config.yaml
head_dim: 128
activation: "tanh_gelu"
norm: "layernorm"
positions: "learned"
qk_norm: false
attn_scale: 0.0884
init: "normal"
init_std_qkv: 0.0198
init_std_up: 0.0198
init_std_down: 0.0
optimizer: "ademamix"
lr: 0.000253
weight_decay: 0.76
lr_head: 0.00501
warmup_steps: 428
Each number is 128 + 32 x the weight over its row's rms, rounded and kept within 0 to 255. Layers, rows and columns count from 0. Numbers have three digits each. The size before them is the row's rms in percent of the matrix's.

# layer 3 attention query, 384x384, rms 0.0295, rows 0-82, columns 160-191
081:144197114151119177151114098149158132123112115110097131137124058118188150176091121153125127160131
081:200091129138163179156181111122168142149138094092156150111147128172018151041098136086159178094165
074:127138202141125064084135146126088074085119078111208097152132205138162099133142124135123142099094
076:144111095088149110117135193095132179086102154174182180126130142127096121117112120147130088172126
071:126086185155131113122144107123161151153092120179118155166150160107078112066114079128109063101109
077:162155085125094181120140028102172103161130117158092123136141113182075156106095127158078224172104
078:143108095116096150128127163091155146164152115147099138105161098132101169116125121123187123154129
090:134187146118218149118150103150137120112114104165122104133132155135104137136105175105119168116097
079:170122110135114122152116092246178175153138134109122160139104138146127137131118097122113080123184
079:097164152124167118115129109047138134108086131080139104160131183118087125112121132084104181054125
081:174164120162086117131092183174127103096123135124099157171122142089096133084135117152147137105139
088:142154131127121135133158135133103156083097145125145139111122106164146110173127097147110138097113
078:142139162163153093098196148117137130098113128093163138119148157176142130139151108151117164097071
073:062144111121121129083105105104182086095114084171192172110175172072084133064087164109071076123110
082:157080119172130071109178135151149172162125117081123121080131035081111091197167158111156124157138
083:145105168133105157118124106136123156086114179074114124146094197127165138174130037214162129084047
090:140170125102165193139139117178091121081119164180126100084120124130185136106150125176137196074100
083:139112121135098180160163103151133177128135150137106185121103070136104125078122162097089181126218
075:163127141164171142130139092152103083148182118132167096140105151143162088177114138146111180127078
080:160161108154089142132130096126191117108189130173082129152118144150114146117079118102142093147145
086:093096110115087103133086112115155156182127127128100095127117123124133106182184187097102050154130
088:124147109129078128098139182113135158126155139122075218163107079118111166098114179079127138142177
081:124107154161162085112153136162113124045124060144089167123200137150159164110133092101134173139115
075:126132181142141141125143108125136132146100088121122068192162058119088127115120109208098131115084
078:081150147109141090171164171083151098120155162112108111146108131106131086096174061113132135063056
096:063063131095123119114110157062141116073138112166181139130123129119100097123129124078165154116171
079:130071128129123157087166149168106143144119151182111116076140161119124141160093055145171076158100
079:192101179144076099146095032157108123120137093121073108128121173115076151116104119163139189131108
076:100098146153082155127135139154136146154171091148153133131175154117075111100090194086127081117105
076:081130177088137121133163127092174085151094083132141126139173102117123088103161142115137178055146
091:138074139128095132133135086149157126164098129098109120120127115071143171179096153127157126146116
088:139127163116155120120096043119128115129089129133143105135100179119142142156100110159071111120091
080:153045133138156177111140140139167131126096109142161125116151150112134127172154110129138141156096
076:116161144161111126143181074124169121097154086071119133100104146118098112134107123127182142080169
096:098185139087146113121113107080119098123111140173129115123123093126122096116100128118133133135138
083:085110163117100077154128138105091135096117074112157115145149141120169069128112155140118170098174
088:171128154147121093143135155207134137145151120110136118145146098180059125113097115125136067080084
068:110189163135074156124190144147100145136112093111107095156103068128095072143124136118084157154147
088:099145121138098149120134171157136090145143107130108207127121125097147144095155170113152092169207
086:152049136122064136136114121113165139141136083063095161117111080152101129139064075108154138128123
068:161082132129131078155140145106076149101125127149106141134124160111112079124139137135150175161126
097:087187146159239099130112137141080094048108083121115135133123186111172119103142170101089127143170
089:127147152103138089139108091064083143092115106169147141149123214184074140158103133166131129119174
079:123104137163127056139133117116105133076114091125081106132139075087174114186123121136140120135168
074:161094128149147182106152177127140137119106176110128091140137083154103107107162068136171186092137
076:115180155101130122132151063080100114129113139118128135088159179137078179134134141123143217113110
077:130142149145196162145114134029134134104087134106135147156100134086127117149186123170073204039124
095:150064125156126091141117125189138079129160171127069181161118030158111114147147158160136044195176
093:141159108094107110104123150070143095113167177100136125116122142112144178158154093171136051138107
082:135133171166122124123125054042122122160121099137187115160126135142062149139117142168139187134076
083:111065082139179086140125086188108173204114177105084140091122147168134084115117182126140194152180
072:093108125111172199129079150077110106122111125132173080133166225115128122108056071134141061086157
085:116149101118146171125108133160119108150088151126144122118117165126176184164115128142119086135149
093:145146133153114157119095087161129129039129077090129110121130067129161116103160123154066146116136
093:144172153114176094114116079106103095171148145109115063122103202091166082085099158140121158159112
067:132147126140151132124156083107152136141066173118103102143149105163065078115162119138114130151122
091:166156147130099060110084145208065125052109168127059143078118078108173125112120176136091095120199
083:152160090126121169127094174085164174175095164130139165148163166164097121103100140171168117160153
077:121128138206189122087114103101090118097129116113138115139132157183163097159149136168100179131134
077:181135109140118193103091153150182104151151160132084101132104085134114175118127123112171102172190
080:101133146166121122116116092152106089174116119130135124181134129174120112113111152132161094127123
079:094099153140116114118171120066160130050103120164177146131178202134057147099135106173150081126174
063:142121143132198108093098126120089128131127113121234143131125195101127090086115107154093060095113
076:109106051087115120135132163114138121117076189134135142148124169126136189161072129111148084121109
081:108131137130104085114066139112092106143115127165094117102079118068115149073164153095113184113188
072:087125142160179117090101172108118125091100068139147098065083093103132100031142139146080126102174
074:163172184111095161143106113136156085150134150116107199123119128124157092142093167167087090143103
075:153150109115146113134145086058127140122087094123168088159079142127118119138143125124134148088084
076:106099139069078152138104195182132152076163122180094184153125138114139130112126106096136105049078
089:117100172171111138121157062161126136145136134147033113127107130137153136161148118149140160125134
091:196085120093129137131102054107120112121129142154145106109059232145163148138078026145084168107060
087:137053152128171128126112143112143160064122108111128154157128120125121144112182121155136124107149
081:137121153160096115104097061142146116108078116124089114130135081086137144152161139164115122121206
081:170120092064109142149131038146148175158085117109123114119129111097099149132157165040153113131154
088:108098119124082117131088049124123120166136105100105126110123133184109141109150154047124130156222
071:188163169161086075142150091136127139162150102078113135122143136140100105128151094147124180120108
076:197137152183056108105113118148110119172135087081101101134121106101150121150150154119118155146153
072:085137128058132105122146110074137124131103125163152147122134155150152152141084139093116010146140
092:172115119107112120134077161108112138142145178112143101102118239143141153136129094127135176100090
077:104118107127072156112124184142145131115178127137142168096132078108136116133131128081156124153152
068:122104113077105091111096142139095140092099160134110144124084093115147148145146137094157085184134
084:112139151092037116127106078113137183104137160131166145154136210132139141125124128146098191078073
100:118100141097158127102150238076133110120144170169189124134134142128140148187098097157152144133013